Part of a small language model's weights: vocabulary 17407.
Each number is 500 + 50 x the weight over its row's rms, rounded and kept within 0 to 999. Layers, rows and columns count from 0. Numbers have three digits each. The size before them is the row's rms in percent of the matrix's.

# layer 6 attention output (transposed), 640x640, rms 0.0966, rows 526-639, columns 120-159
100:467474524515529500443503468453522513527461341572420475511476540528474544545557416444562507592457468590612459521524490571
096:503538549523522539482503441551510508538407492583552521585453477522434491563562478495536585570504488529443497463542561500
101:579548537529475517535582472547472426596508493472646527486590404548431450473450451496553418559519545538494468487465494475
099:474469402400365539528426526514487460572511490592477484422553448461473432435593409530604513463510526396491537556471436507
101:438435530540551608631448542442550427464484569564496459469495507467514419511457469536571457512446491471505456542420521551
101:559597504434529451496503595509485510487514457536462453415468484536492495543568508526493513467516529484454504505446439538
098:470556537439488574476510548549466500573539506465435481460515510463543627507536484516484543470408544487546434506428452478
094:546489532532418525513588440501467537532611466499423463549574437510498511494549479436539425527530503492567419448541487578
095:537479488529567502469494489483515427413445520517470583484510525477442458438398491464543435453510532548558370508512488455
102:559455527558568476450546506425516440499483517526541525506499512459554491445426447499448591484517506545491443504499415466
099:508486548441599492448516513518642536506535469428510526393509491514548452536425498482432480497601552640479643462530371464
094:590512599497512575495486464501508416461450423539541533472485506463590485546523500512509535469495614432572491416481444456
095:557476543423478554584491405499517493513462423469498461469491455554473487487545568491444463525537507470505485488499413554
098:492533449465529473455500493537463531546515493496540474547529571493522508529543495535498539534496493456490509557470429615
098:495443533541539502556529493526606510449566559461573539453370425560428491504493528539539435558477491625540469433535465513
099:488593455475518512554533441539511458429497503442509550508413449542467470440442538523596485523575483450475481457507511576
100:524397413487593522481471529491541555578569459546415484480635536656522616491526540558465600459490486438587574513503509515
103:622519523525484444410534492537505445479514391445527477508537409464473469479544564485566541552480387510477476521491479548
100:450487504487531541549441545504494528516518562494569555509420508537532434499469477500617570394446511400459592536496518551
094:520470489529473448487556496523439430522596485521508461546480520523432511557559485553346470522494535404547525619508560437
092:471482430438458531485506414450481496524583511453625428498589483587465549564498578401495526509453487485476521531525506503
099:466543494494501450594449555478448473585618512507389473544530469490451510462543476419595490473525389491536499561436430456
097:491463522474517515613482483491497457523504445549464460296469477483542450470619554498563426388514489508560464479587493499
096:449470590512551517507531578575418553413484447496426524439594574435405471493494539429537499507529540523451472485518488485
098:473465369427583595448510498409518513476444513453541542398479529558493515524497517478483524393512559423454592494506488516
095:457526463538456448456578550542494516517400468585563501527586392453476501567416545474556416487451437537450488539543569487
099:440543463548544577479557534438513534497427536451533502465438540509564477462456462416531465508390509482522461567572478384
100:474505492490532499489566480464489616471429458512519447535458403495451514457483498457526445621477531523513545439630486427
096:414467496418610513511481499441457465546549525437502467478496510526507516477517480458512583376489526577512461525480497602
095:394497456494542504546550545459563522479500430469429496566497523347463530419440554525529579509555555491568453631472500508
097:447462479452509507575405522392526530524473489436510346492481494476512534458499479604592523464499547498471426389524468582
097:518543480514417570571402402504480537447619523503494472508443490532569589561492491492456597491460523467545626429515518455
099:404521538499455480570492511463504501518450479551457521461550515487483489479509589491610538454465528548485522459473420587
101:465489488454567419550515384424514517472575462585492482430549510535559513470479461517548575479570496509543520475408582550
099:466522492581417555438522519397555427455522464560543522483473480563550458501483603504382407482536443507440492596505500539
096:535464492444498453500503501525503516547525538437561545470476521598536462490611495485471545474499586520454458546498544492
094:430554470554432454440544564481571504481524553474558539563492549547602424566508451526498562486485445483471522486477406615
094:546528425465451466550498485559514508464588495520526443589509588525491415538466472491473360549621515502563473574435419475
098:526596455561421449540519489532574567555484524551538546520516551476542552530448513467461401424525551608445574482484587488
100:513595455516550569473573587423431525438464530497424529489527479511458542548565424585451543453529518528617521494496506482
095:452522433470482474510466478583497543550475446425417467494483511501437575556461525496512588538508503455597461525496454541
091:535469499581556470527543500495497491488391518595485458470540477517496408456593492435487512440480494492502546468538418487
097:576467501526491516558480511440462519461433453491582563477540590487482442472465571401546528522532622463499441512452557418
102:545498419479527396528544520511505507509423401475518487512537438557439561445451418468494422512551515502581513484425577556
098:540529337465471507461551582544546520493525560535502531401503504502563527523539611527431385568480539503474491619605477441
098:533538465543419473527453430451519501522535509518472530498552479574459513574469539494406567500564424355521446472519410564
102:587478424431541487494503492489459510501565473493437544441517435536503499497443571513481406462517507547372495439506522499
098:532529532475564500516541522488466446550457339543423507473458544555501487468392571503487508505542478484478537463490508410
095:417434529410493485572482439520517512558379526529530475495525484428448472547514480488485442491511557542501502462538535475
092:573536512472470542446569502451411449549515515505424487484527460492397576404575529507433557466532499487489393436429553462
096:523558469396608542507548525488514413481533511550452498489448449549526459478587404444494573434565499464493545495591414392
097:507459592491435573569545495517497511471562487482520442357537504474483553603430580470524488485510449591438480482485536520
101:539513543484583500552509563418568517471555517542447520589553541525602523463504544513467432536532489462487474486493530501
099:435449596499543508451504475513517476443572605463513450493483513468470531593501565529467358525477529487511529558392539522
095:539463491508395471551493535532486561553480566459475487466430379442504470482442436508538518465482457467557550482513476480
094:467515443523436468558505495573473535558506502390489466535462494528511636438506513511545513478521547527448429489521509539
101:570506463487493360536407572555462551520512529591474472487509539488503530603516415479476494535584487408513559562524478475
099:472498516532466560531486518568511470505502589521404451476516501535511556561439487502525499499495494646408521502512490490
098:466487503397393435535504441429483402515474540484653453486519543516472538481458487511458542389462482490468446529543431550
099:549480613463447545485576474457584546509475529555544421541435523489593534517440502469472474522487606494463498522521444537
094:517508522499480525627542418536445519493499594563476437397567502519445492516510505462548507453495486492479479513522510630
093:501500524575566465510525509588479556531518506505476569470527429547398499427420576590503444569465499507458466574547570460
102:557418499490465466459493511555468488567411597453472593376519483480590520480524562565491430459512586546645510496480594453
101:524533421514457627556506581638521560561497504406511531468497487542499471505456452457453454496513583494560611500480534439
098:534519466576377588439527475455450539438580489464505474440525516597509506454565461513508492568519432492458469523488537445
093:542424510607514521501581529508506628402531510613497468532428517506570517515491490431427488453476497528499581503461495471
095:543492548521400472434446551424365543462559457463550551545536589525467518433457546537476535524528451501494494535451538412
096:527535501531577526440525505534549481439448499462487558539454471389425583519526506512457414573470551549521481560565463479
094:571497551545479519515487577484461503423563529495546511373524526531483458508486440522570558450526510428492482471501538537
091:462515451497369572472506513533501428525525558463567540466552504508485480409561460556529535565478464523451569626508509601
093:611461523535524578438498479431530502516507521573536568517465413417573441456551494549490545481483491546520440523450442545
099:393489629553607476475479634437513495538544502479417452497430519476396541533505568505550452491418505502467475503548519581
098:525486548584513553541485504457443488429478459436588446509515474424478547437485552518505429504535566503574413508557451527
101:503414448608492501424499525466475513514501558532462435431466469416505434456508438563510551498575405561464491503369502621
097:504471624526478507509504388568553552494472556608510524441501583468472412520506469499501523519463475514410516534537475503
097:463595521461516508423574487581495520595507443502472455513509544672440567470483516574462477458492495418472610568419395459
099:531403536592547503481467427496478505552542430462446552475416548512486448462432541513542565541475505455573485515571490479
098:519497471473508444415416534495468485424543403496577550383490489567466481477451603484420426511496531560580516402494537567
096:547509476552554551575477496411486547634469530414536530555462484457496485498522455487450523544539582529519531529498528560
097:507535523488447459501521518542528488496545581493597486575561472512490470577562538464503422446466494509432607470353519555
099:436498439447577524558523480419500543581389533562481456489561490485540473391449458592522483522480534527454509482544498488
094:536478531465510480492558397514469522496593571534580525590459409431559458415513508521460490448465543518570488555424642474
101:518541450505471433568465423449517438463451519465481446587497515437415516469471527520555509427461496499519415488620532454
095:551568505427547503555464435600597417464479633515587383592548472429530481549536403426476446444594529495513501477440594507
098:507454506543517506565499560412524468508520576549547406598578503511507545534497568490620539461528578424475553423412519443
098:521389487488478533605399574387511385522464470564548594495603490503557465439530457518452476486518509567528559486512519473
096:482464475558486513459487399495454421417448456454413582465503536430447565444468556579612426536428579505554515538535352481
098:469529478497462466566503528508552540547555491508501525506540432422589504544535546480325505493496489548486508477577466553
098:524496480554500547540596506467452615573441456440555484517541524435450465602534393447550543466515524443530476484372394482
098:407427517520454503500530575461452536551493414421495574475477435539490481531419521490524617477518427505520445521459502457
100:559605442426457456478518509524590515404411497447557518516473568475566493502489449390512528443434499460444538453483617443
106:411441474503536535623454545587481463457515512546530560583503499465445441475549490456443545461413423487443554591510578499
102:611554520511511511538608466558570523518541504413582501567430499547453539503545444467422476515420535561527435429551557421
097:555451435533443550511446494556547541453468531513531513493556499481489543587487536405579588568498484503483568542533423501
096:395519464480559460591569579526544482412516504449425596544486478596464489420505541406505547510493557476564385633509533445
095:503409492456528500521412524487415419524442531543476475517477509464424438374503494495551447503456508425542543425514479463
097:524545559446392514449588462485566526436572486442557454493448512557390469446493434529476458510524584604526484472486536513
100:447571557441484526481551431510504529457589473553421589490440462503461537536587489440510540567530567566548524477531465480
095:550612460457434475485503511528469491496413533528496548488492497564536545547487452499420525536466509528434502625403516453
098:467457551552484645445485524537528497459487472508543520516565427494515596483552444467514434520520620417401499446524471447
097:542572480534434572545580521578536495452486434524447493529450540529500452491409518537566531486516580528536504492546473496
098:508514475584512538445510584489533427468511510448484459400448493459573463524515562555525547449418452504414496549475611518
100:548525431504466621530424494473501611488431521537534463395534569436525581467518494468567480480522429438555509520559502499
100:548513523464498498490566474460483486440462465457448490598532461494557488542523521574543458541382506503485423539499461478
100:471493525532423496560546429474448467563426463543503568531389474588511570445502433464524494512483612538550475512485563490
098:542560456436389422511545544502451515487421451514421575439499421551581435546415457540510499505514500550504542467496440607
096:548598527489483550540583590442498538433499526415565517524527598513568513391499507454553445516531486451521498484464498518
097:539542477425425495534543480529496454403424652596450498496497527491562506513473382480461579512550510539419472493449465479
094:462639542486540561557426555493538523462430586442491475470523517549490507499505466420522581559455437361519568393477447487
101:523491498601461486596477616523415483477484501499468533551478425423405516576457476487468543524492596589467489562541416546
102:492470443440471458489515463464488462678449507590557494544523473560448516486574523498449632434520500563500511458528500512
099:413480568493496442503547504510403522489462522585446561527487431550457536490526421469539489444429561477556593461516492503
098:458441466527450458551426482470518533462403386516493492437503538525569455477497474443508480527529570478541455531463487507
098:504582473504593464441471528410533591453517441556500477470498463543528508548545519556556523417464474415529474527543544496
# layer 6 attention value, 640x640, rms 0.107, rows 527-639, columns 120-159
104:491445480421491491549530483511612403446581447400432515522449476497501499581500577539539542443528593516494439511404461443
103:454492561497451474479450460563489609405535500598444370475521423455551561507581544477513570408478568517506583484482501455
102:532504549579585381433484445509508547457520606381561551630484587505458553544456511533483504541501479571446508540453566472
108:472484494509474492523497508636464558514528460473556484517526468601501518457476478470488476441589485462429544598614584539
102:405451471555531558584448500534518543488421516529437491529475514468536505534544483521501485575532447549517474541496538503
102:490491459528518493522586467523480568426496474431588541488480411447471426480542423480538563466480532539510516469507503454
099:456554448445506459436492573467496484528473479568564487471495553536512515466424538493476534586518519505507543518541531418
103:427608538501472515499478490506508566479523417482515417490579468504514541598484530543480500464525511518503466556488541477
107:449518514519539574508475593609527517444556417441511418503571508504488510494519517435494507521485451500522454556455515511
105:486552466583533542622555523442467494493514548539450443496489470482500523453511530622523507500474504377564444522566532519
102:492449429534505462507592540398522589547471506456471437524579476582440455410554412478451463466465429560467479521462485564
100:490562460470489429528533515434457475502501478570524435451529483468489538455358474453556448490571481537498503499487615554
100:506484601483554487559525471471476503402494485448479599415505488489427452516457534485533473517614508425475550578529548441
101:500551415518516477505476532505491603491536518582457477478577494413571609493480474432534537494504511436448531484515516535
102:627455556416501545493481456544465531475493440476583471527554516503538566523518435405501484499481536551506453633440418487
106:574522522517495476457546459550416506484547513443506508500550500428471389508555520484505415544497478550477468435465524534
106:384581481484552526520514608462478476529448476511530499437440559553458526588518411502434467556492632502521429488494554475
107:599541484523506480518592531529451574514488446494449503492538478490584504451438476529464380535567511564474442529463448515
095:547450448484540530464442512474492510514503569479471519441462526457493475526436440519619397580513475462497479481549451429
096:492499536482502468526523488528524465507454426490477588411481545472522513449485505596491490511462523553593461510494531504
104:524439473448503465504491426488549415455503471512519457579515532519590506504497537492476473542505638469384539536466489492
104:520548446494526403441471480508492571487455514530432472620533447445449541504479442541488575600529505490551548484445557473
102:441508432402417517457540438483530591590508533546541496638517427540481477518415453449450503511465507442381436624512563491
103:540503529529524465632485521534576515513594566437507514607489532462469460456579487518452472502490484480567473521420427515
098:555504502438469441447491468535514477514460541466473544566474414488474537457535456489486522505522609457602430518576431481
105:479495580478528480445485446460479530354475556556488520493529517475433546576466499487446521485549512409497500429447542577
103:541509512409494492477417505529511481469543438488464447486532491557535638551496526493459388432517534420535565555438462485
103:504511512496465495537499528656448440452528569431530505495501429481461477470536525452423460544448432411504497492491496439
097:546484534496436524467433482519557476533487515469497508463617524584516436441618513550462464435389516462473558459457533510
102:547440526502452492435495523487586426548502470531493489509541491495528492541425458506484535632526401420551570485512493440
101:483505515501558502387537503446584555463538484503556526510491509503334518490388467512588446492542507406373430596421509562
103:545481515448526523412572527478527577492409512577610507590418461499544453620447422465415480533430516504466510499455437435
106:480455498555476552493512533613481495556465548499547469488501415487385516531551510585471478461414548480427519584511481446
104:472570510472512440529442492538522482402473526447598452479560485542485512466525525543532473505480633474519447542554503467
100:532447561491500478578533449456513588387473472540524531602521510483453446516537508489458496493467499508541510492475452480
099:538473457457598608543463499492461513483487487496479565503537407544465479401489456501472480562554504533533568480430583454
101:546457617520551464463572521379570477545441500515431540520472436584546484402467553506553564475473529559419490487465506545
104:507448485465500513450555496544494502534519561515494499469489350532465470433544406526529562532517477436482461535560529463
104:519503521559447456538495536505486458592522482528520498550490608536464510413509425473605509460514421494490499424509503498
101:504464526543472494542560524461488479490550443486540584461578464408614425445506480531527464508470445550416494537503460587
100:563577515477431458455480467479483422507584503427466523509468492511436534503431492534504502529534612474435510501509628468
099:454519447468487547515396506569547500462481528499469459534421456483482486532506513487440463440476435626480571473568503519
110:521529563511498546477558516559486460475519536601596565557479471510535557503557477526488461532451492526404530504516542481
103:412439540441599481529424489409465601488520546523459507545514549473448439521534417398548480560512475423561561427530539439
106:525434544524584526435549650496504529551557519540475419514616547455522402491572486524563475455538515519419520491492546486
104:531584515538489513480454488493548456458499540506553498528495529502502536509503475509521464549451467488578398588489528451
101:406550473631534482505413472484534552414547586499514522549506496478474448522504535524512518495438528450519525544566446543
104:556563520467419510478522547505416600452499536507481485446463476478583541531452512527523508550399426471602507543457509565
098:474479618537483463500415469552488478458456452447460495487524478510536523523404440526484492494501569522467567534516520500
097:479485527505432515442534519488538591545512466423460476460561538475423545422461539509539433586430569517457511589457571583
103:530457450473607436508479524499453445516461481431489543512533595516453516504532446572476496461532483413489475506464476456
103:511399495561420504478450500580482397560533488428540517534527438481361563469529539471496524421527539487507445457581531579
102:426535422479497467484468449473622459616457441625466467550441528543486495536519459453604569526569488552464378488567423452
101:442480505535479552426571496556455407500571510540508480553561440508631573510500542495560444538531541473399441466487448539
104:541468511459547456424520526557445495481465525519486441499506549492559573518502471480481490485514560454480625560465540512
115:498500562483547587483488496545547482496494395509535514364441472431485505480591502437478551464463460548517521460520533432
108:493508517527477368493512487514528552471511479600518519452405438441569514491425488565494504477385496370528452499570461503
098:509508499532583495511457468498582553557548478570449517533525365487489453537597516480502535570533472488479427479437610423
106:529531508526520455523478510536516525495508515540594419499467468529476462469434487534493491450459450526366557530471453422
102:398544509416499393480457471551491458408456471470544582539451508459522537451503532549493525489485476490515522549519577502
098:529507491419444497511473478522599380463577506462487499423466463435542515550527481429531509431428561411551603526435405450
104:497423551516463465551485507436542475581511493539530423587493561503434492476444467491596577590498525411424511552519448610
106:532503557489572486404477419467419530509507540636489610513499551484564518514616436485528452520531383488459415525502491543
106:509413520468491540571435546520519520580526461542482533491533526526521433584494447429494458432556502498515433526454443521
099:472520546525560514474412542466472426606394454499514528563542425469494526499514494529580468490499459420464455500559435466
106:446489462515662655569499492552509441488491501512506504498515446512435557538536489474391555404506479509508483537480489553
107:507444502437533572562442475503599567477570510613450503497476466546576484524479632505449563444503493435415543476513435556
103:479577421461556505511533477549525404554486460496467473534512542430462519444537571460488418565468486543448620537491497456
101:532563585424554506524452619544397513509543536468561504512494592452567501542415436401532355520543486439517463476530570470
097:500485458457471425589569425486469412469531458484520374573536512514494511523550487460505394634525439504461502503530560501
107:581496409507480547488494521498563603548524456470549536555442444481491447541395545497470479500479401559511516492428450466
104:440515438519572369507475448447465460549460546606410594505540556546460506565435497465531550518479512588552552517519541481
108:503562506473514438612571505525496510532394478528458566570511522533583534470445506410458432577488558514391473570626524453
102:486485448445566495470499518417505502539537472399482452477545580537432590491523453599510553459525542571519562426432455505
101:513358461472411523486468572509513418417460500548430561514477477388494493563543537532596428486501496431489387481554524429
102:468490494462498551436571523494423432501515523545436588551639486545488527488536436509412322509452463510373470507505528539
098:503488399531561419552534614427513523542431516491515597570451444514474571492517401395509562421428434394422495523550469463
106:489477516518433450511442521601534505435542544587553427429515459486428491456489548519477577381449463514459489518555462450
106:480445430517512490489452454484458575470587495473503505505437447471528488446576404540507559487501530511489415515596407437
101:544600500484436500492500485561438472503535463441573443527496526424426490586563461366491622436465463570563501613504579534
097:507475547516493466510518519502453550525370514384324456546583551479471544489486508450489513607509486502443615463547514494
106:482491582539478584409446460530528576554495463576522538469519479483648559540553454455486508538451553437524520506363440503
099:446472543426434451487534420523440615506485418405468509411493512539533560451477541544420576470463519605413516447473460603
103:434556554514508510469563517511461480511536410469487588545493600506539523523450604602492546471449511548493506484525479474
101:552575425573569525418480461523505495567563522535434469494422538529384468584599545466548543480520486584509446474440484523
104:479495546444510494436479545478559526539575547478517444486425525591520415436514500448426563512543467465435439492442526530
105:548582448533556523520482493349463482465481525563523561495407378482470485481464480516602465484445527457568512443512403363
103:490455520547582516445402483483512457474490506472486545513547480579499552415463631583441461471605504547575494434653539540
105:455534453549544492470464464488528448451445528467549511495553531500582455377488539520487450571491459393541487486487569489
107:502482495513557593600541416451363577471531433528479626481513496544495521511515576569497392600577556526494420509475495533
107:576513567488434461523471504458488596565488589350465421519548514472440472499429494472477503569507551514621469495479332481
101:514513494419530522498529590466555433469480524517424512488520510498503549533513424521556442517487565523465541508564501579
106:563486621485472410451446534416524518457425509485437453497425518520568528501487459499476381447472447517471418490510573513
104:495494462523492503492459482437548473604512520645550477504508566459448539512417527486450480425511523466511555481462483582
095:498482479539506546412513453519483552483496516389542431525428612508498482518539446525471511556602503467533496462467496463
105:459554422486542509554491549447472568457530515559437522442537477558483559570508517542494493451557595485519457592499443520
103:481437450564484503488501547474527470532465523480490432483550459563525540505463586494511544468566487489447545571511602596
097:454475538505494499496503523498558498484549466533488532476478530461441478513538449440508456397401478508541513495582429477
100:424606456464476408511487489471528463522508481477480492524481437497463445532506539494555506471511387559455483554385498556
103:457489536477569468492456498501482576451625526485532533513526513569577442541496536478492462551554447517438482506498511445
104:387499555447535538497481412443435498479482481493492494561597527432524496569450486401568462507609463553547402450624495467
100:486475433506494472462551540510442460463585489417532473598580443592511439394411544504442436575482563499429479529590478563
107:433566517487513477550498479515544518517461472472495551514464481600543507494499510400437553517525487452507605516444465551
103:568521490544437535432403500528507525434550493455536540488505483543540421494478503520456589474535420445449409550477445489
109:487469494513536486501480524507485553516499512485544416588416494429536517455547457462652503598509427531430548479480611509
102:359345563514559525437410442575413504569555495501358493419535508510438465552488530508519544504516484541533536576465476522
102:383522543594564503447501492531464514632441439493514474514393593574468516469502519457562525513443523518442548522501468530
099:413489482515508547460570462475445518592630416515477503510539483434449480441595518468505521479527447631554458589499594497
106:544483513476498509489556501507536478494496454502492465430470484478519470492434474447476378541547394467500512441546571466
102:534454548564514453462503542567610566403509509374518577457583549553563468591445510535452438483470491539586456495457544473
104:605544423485487483564542466408506526499563508461490413530544536469502550519514468595468582526547523485555438459556564444
101:457617535519470479426529561506426494592495530424505649476566493494429483520403458496393515469496457421480573520503588542
103:548532514441453471490510494516473428600487581379564565457456554506550512506511534486449516564467458434534556495491524505
# layer 6 MLP up, 2560x640, rms 0.152, rows 0-53, columns 120-159
096:465477491473468519550536430389590611401472470537418539386447531393546451477521428525576462421566546465482611547509453548
112:469471498487468554561493420524557510491500560418376519602479604501510534541424473434516485533542582398527518567487443463
106:501488513578489506474483462474469458480463543491494538492574421482512480589567484474488478451560496475566545532527486496
097:501561419562479535428515464556545386466606499546501474336587516518485549473446509512512505453484535464477446559513484531
104:551551518456392411486560463450553420443534480497528492471546575536398500468494457400492466554476529481556443534458514491
094:459518530465565474556477453481606541586506556428517469453527424457441548423477538511512454417451558451497557508573391459
097:498539486410497549580488606575459476575578515533472432521524513430526508547508474505514431563525426611570516550488451511
098:592462464526463507498550550428526444535486524502520513473501482598498619548556410503560522505500500475538475546461475422
100:429581492404550492452456438492480459478562504514525488398525440475443446471493450513525506474467524457579552543468526523
097:400463462387541561503521532469497459605519503514575449470546509516517478482475471439510583496426468464540432528521417495
094:459558419600549516438540470385527564495562461517464436545507589460520548513520449475539546445470523440514430549492511447
102:505506474493480457491456511502545495533512548544532422489475547438473448499475442458470422474557484563577536472570506459
099:506549566413413564566514498504455532491520484364557434561469498484434473532517542521522541444517508473504467421489545455
102:492438550594494513514550411416565594566486422483497440591475456481371401457423573468447616606511485512443505585396455559
094:566512547481528537515460491457405507557439585463452472448459467529496559565457417520487479409511454478544504457599590427
127:513552448533473515443541509560452514540512428667466581479505553498534480465489494532514465503503495527602516546438473517
103:518505429480467519506475539471400544474577452498498524510513498547417407502463481478563418544525445414423494453503499482
105:553543619518503474553445495467531427567459453415526575441538514476427549487496528504475442513482443516440491562569417445
098:538581508457454549488502535594450489482552521511549469582506573577422561583447385498541604448519497477475477506508479555
104:459497481531393512468567434462405490549484499504499488386501525487511566472482645411544504459555481506466482576449495483
096:501520618538496415541520511535526559486407491549542383421470482470427513562486627505477572525501442477477517537456497465
103:440501446646586539477481471539462557484463513514625476546556431470481493463499497507559512552620497499426518529520437582
102:552446566461555467497494491524503600493551448527569440491529455558504485502563510595530474568416455473496498611539438474
102:492512478446505502586501486494445455491489449527465404482558463465503600434518515571452496485531514448511553474560488536
104:568466507454557504605449497460562518446461549513462482479496526417384504455463536518513527501502504476442567477466494488
095:463461510561473532620422496462525443508526570463555466593553523448498419451451441581481502542438458484439429508463541566
102:457401484492528594449476456518462462567511456554504498528518504443458483425460474478458461575511519461436525502557554426
100:562527483453527421613502473487436488479474514579494502505569418520450477544561400458441534516508532481518545531474567505
109:458435421509468494453459552494387398457555488551481463545614582474488442484560577483586536553524488543507637595412425485
108:551480554459541494511550469450457530478540504547429527430531516503417459459480535447444439429574495477561501462581513521
096:508499544494525481490420537547487476431557565493582509572479513489446427591497472396495493432508522475542482501493589535
095:559489613506513510505471510533513537563456363442492435488586520520497499581544433553553554519560491536505482437455537513
094:528557474415493548607541557466448437565435471437494523441497498501501439530505400542457530611440472549421514465546589483
092:535490481438418517459603548492488546615510613530514440540608562509350460514544587480470493447471474499435504568534487520
098:550478513456552486522525460518532461549441483454546463483484481563483499574547510498513490487487515526511471520606528522
105:515527480591483453493528473634506481369564517559505444532526484524504504518391491543482439521523512576498492516484493613
109:351440472506475548489412567440491460422513549584573524542546547507629410496575560501455464585459493481522528580633513486
099:516587492510430457455542403433479507530610568507402428518465455555546456511488519488524456464417559551448543460546477435
094:541603416513462527485447509478535438541484520479498541456486525567430507544502538429423550458552592396515464543505433513
095:496422511504569490558498492480459554528546556497517426497560442489474550571416568482484506520393551436517503511465458500
093:550475484528533475371503452478573461512496604549498424582468449577469551498474437412515617498548466442593476460402515488
098:435521510472483484437546488512421420491456451510490553513503413499511516472560394587448527457551577491600521491478524488
100:484515498440410435518535536537493461481499503499463531552615535557496603487491437491516367476559500516472532452516527535
100:425486541443444565458550361461536472425501432503472490495444525533476467431499490542480466490472543532457533440501494453
108:495458565430442481558472554576509494523454485470452489486497576491522547531614546522533561445393525545537512516484591479
101:514452586491453455444563471427530519376538497446466446551541459450447496482469502496483494528512523505534584483505545543
104:475455390516427453497461504524433543440547517564460502532596544490503429525542514500563534522596568474541530495521480507
094:471531565641564534539548509547519503419502441474475479499525533508469464553544474529455596470480513454455515500450477358
106:623457512452486479493531441483574523451561456565487485485438498484496412572458521517475477525573475548503469475449563480
100:438560550477552484531481504459463450475516448461489439454504530499463421451518466483569475580375466540508476573619543510
116:538521478489483471531493487506425549572449438543528502475432523392471513504550580407499428527560531514575577489550449503
094:460483562490520445472539550566489445408452509536501482504477484415553491512521542488396471398520468519532496454526501552
108:592439463422434481502340558509474488437557518495408556348482524491570426559560505531574587522473475578522532582480418448
100:543496460569401560576419462471454544559486537543544533460571587493533593520532515552528514469508473496485523578528459500
# layer 6 MLP down (transposed), 2560x640, rms 0.0388, rows 0-52, columns 120-159
103:523610466479507465530507540512589540458529406520539498503500477468520540425343480408504421524480400528505491406516477450
112:442523521583525525533566450569506446535583546601394558565526478552470507530532492433568503407533546435483536553508460510
108:429517456509504446549483554596485541508507675448552530550518639536450522495493620601508467468635478569557555475442517494
102:490542425602544462511553498430442385460512511392492528511444444446613415572454584624491487494491500491522385496562557560
104:575452455477464539487583562549468528514452379450496506518494481546539531549438413473507412468427486509508493548494491581
094:489406520514485468544539515487476445455488432558426526478495607535481577447486523419449527513398498509500515445460537525
102:517494515468476537441487542498495460510444557459481452474495390474539492482451425524533542530413485454567464446423541491
096:582528560453470551445530567505500452475571439574483570579529557483431410510453483517515438469546444489421446504539488473
102:411542493611512414510424530545480485480526485449479573381439514477521501478571573488476595582535411432549569447560515416
097:565483507475469500460563470602480502427516481500466466546577425555458484449562589444535477514474449469485473463464476519
090:565450521480554499495529522445540506462497596451565415540538575525400491571480494512478513502542602443485537503513502453
096:472441400376513451522590571462424489553542383498443520476477481559412474518495556566441524499446507430512505513519517480
098:462491490425504490476527470470496441512454476518465587455578575552532471463569619465492452550606487516455481539479490473
098:533508494538574517566509463390470482494469477564521544507423454548541541521543442523524451634521552557612502459570490466
094:525446486537516439459476522409513464528511410531509522508473429420484473434507574475633534503386489466597457555494496475
116:501577543523505514532552494421546466528457419428484584484528486570383544463535467593528487487419563418484475458498482432
104:528467479574435494559482511470503523409522475514519507537510515438478480487501384535464498462556567490405528514443545498
107:470512465596481480502456466418521523576550542424532581492517494486529496525429528541496441596458453475468545470438377520
099:593501505555511430455625493525505514499527496539445456416567472487579520540460505537430520544482524602490560422589521490
102:528496569522524516541557520466502395524442434495466524481559545489552598490468456359416427507429543617433482521545500459
101:538495468460567507489470614508590509450602424541491462540559577475561483450410514520441442560446428459517443502531459484
101:531409469543526528537523458502506490440455608536527538485506507481572462504541489554580442548496483502559502558518383422
096:438558493491479530448481443424494488540441519443427570468573450483560442463417516451505541458589542554481551581495494494
099:453578448473520571496427444523422436527463534503513480525458469598580515400568470504417479623435494472381500470565448548
106:482573509419442511573557449571507417578424434541438519488471512424535575447535527397406379457433513420513495439515497503
091:439494482467511516488521555506463543498517503487570464451485434438526478535542530520493430599495481492402468500499465482
095:478525361471455439496500591545481511431596508472550561440396556494551480484544477580394521517641479521487607386461532507
100:608541521477476539409531533484478460516492518419489581495604465480594494486453471410560531465487493424491560389460339531
112:477384512534549484437531531536462585466513604506573406535424557471569446479529503480402415485465574539576522560505474494
110:494396506531521421547510512413499527486442519434540563420416499458459567568433530497525462502478589496452493457546481378
100:505545361517438449554465473514526498479484399478507517552415511436497433523576448462449450481499504494450517469515454550
107:539447501529459523524509382489527501432571569474485575533514488524477421513419534334389470530544499589473463492583459530
094:590449571522544465615534519484405553458496487504518492478549443482519444522548517554549393508479511520483456509467403533
091:558494513438542461517519399522441481451543433524432438567495493504549531558545545575484426447613518441461437518503555432
101:577533618532457511533462551606470538557463455587545529467433462471479511500488507479513481644485492492477432536444533465
109:479504545462465556542492437514409505573541417580466557488449453530510568485561546484508521437478527495619472510504620416
116:487506578496478491423487485596472510585509559487440483477509407493462444496495517486581410522391455564445487582487494502
101:529503516464494422437504451495471499399581477472496490525510424424477559488586529516491554528469575513583540485502608534
093:516482439478525521425579455454567481525525418590455461486543523566452552501540479529594530490477404513384455489444522378
095:497535515464476447489458505471586542459693509465508513498527409454476425489399609471513556460474462476508436543503458498
094:506434480499585494480462463436462549449440377405483400535481490522531474514552474451534514544505519482519435535591529599
101:503469490466551511523527527475540448551515490431512479509513496504542613450445576439461529548401528585506508475458495537
102:505520519450532500412417524522480456500434473510418574471529472497547518584513602442512548573472626391433535554434438464
097:560548494561539560649462449508528442507495576556532604476465468435510552539471536436436425499507457528468487601582501473
102:529494507489529484509440523507485487546481519446538495515445497404439509503520462595435565540574482426444520484560501518
098:402480445556548524467543424571455445499481497447583549453452513616558492502463531439476431446538521395548446533538463528
107:522463476565556500580442503477496469540476489482438539481472561512530415597542579439515510557427552507459426463425475580
091:503524478508548460553458526468616546439501430531516473523490351492504523517464433518512490431502473505544404485550490516
103:483525573439501498457474530488470539506532407442418540405496482505489483438418546519543584490512480442502448491452603494
104:549472420442504504592522572504486498484533540513535503449496517497426468483441481402489530436489593486436575528501466525
114:506504561417521505572422478600522534497556551481576516537546463531438517550598570407502545540486559488486569431503513562
087:537486452457527459440522529512497438514507440523467525536458464552372491593427535472541601541533534525467502513391494507
106:508592522451394480547480521393484503417523436451503465579517537543491529467475524426491496496462557468557487549505444538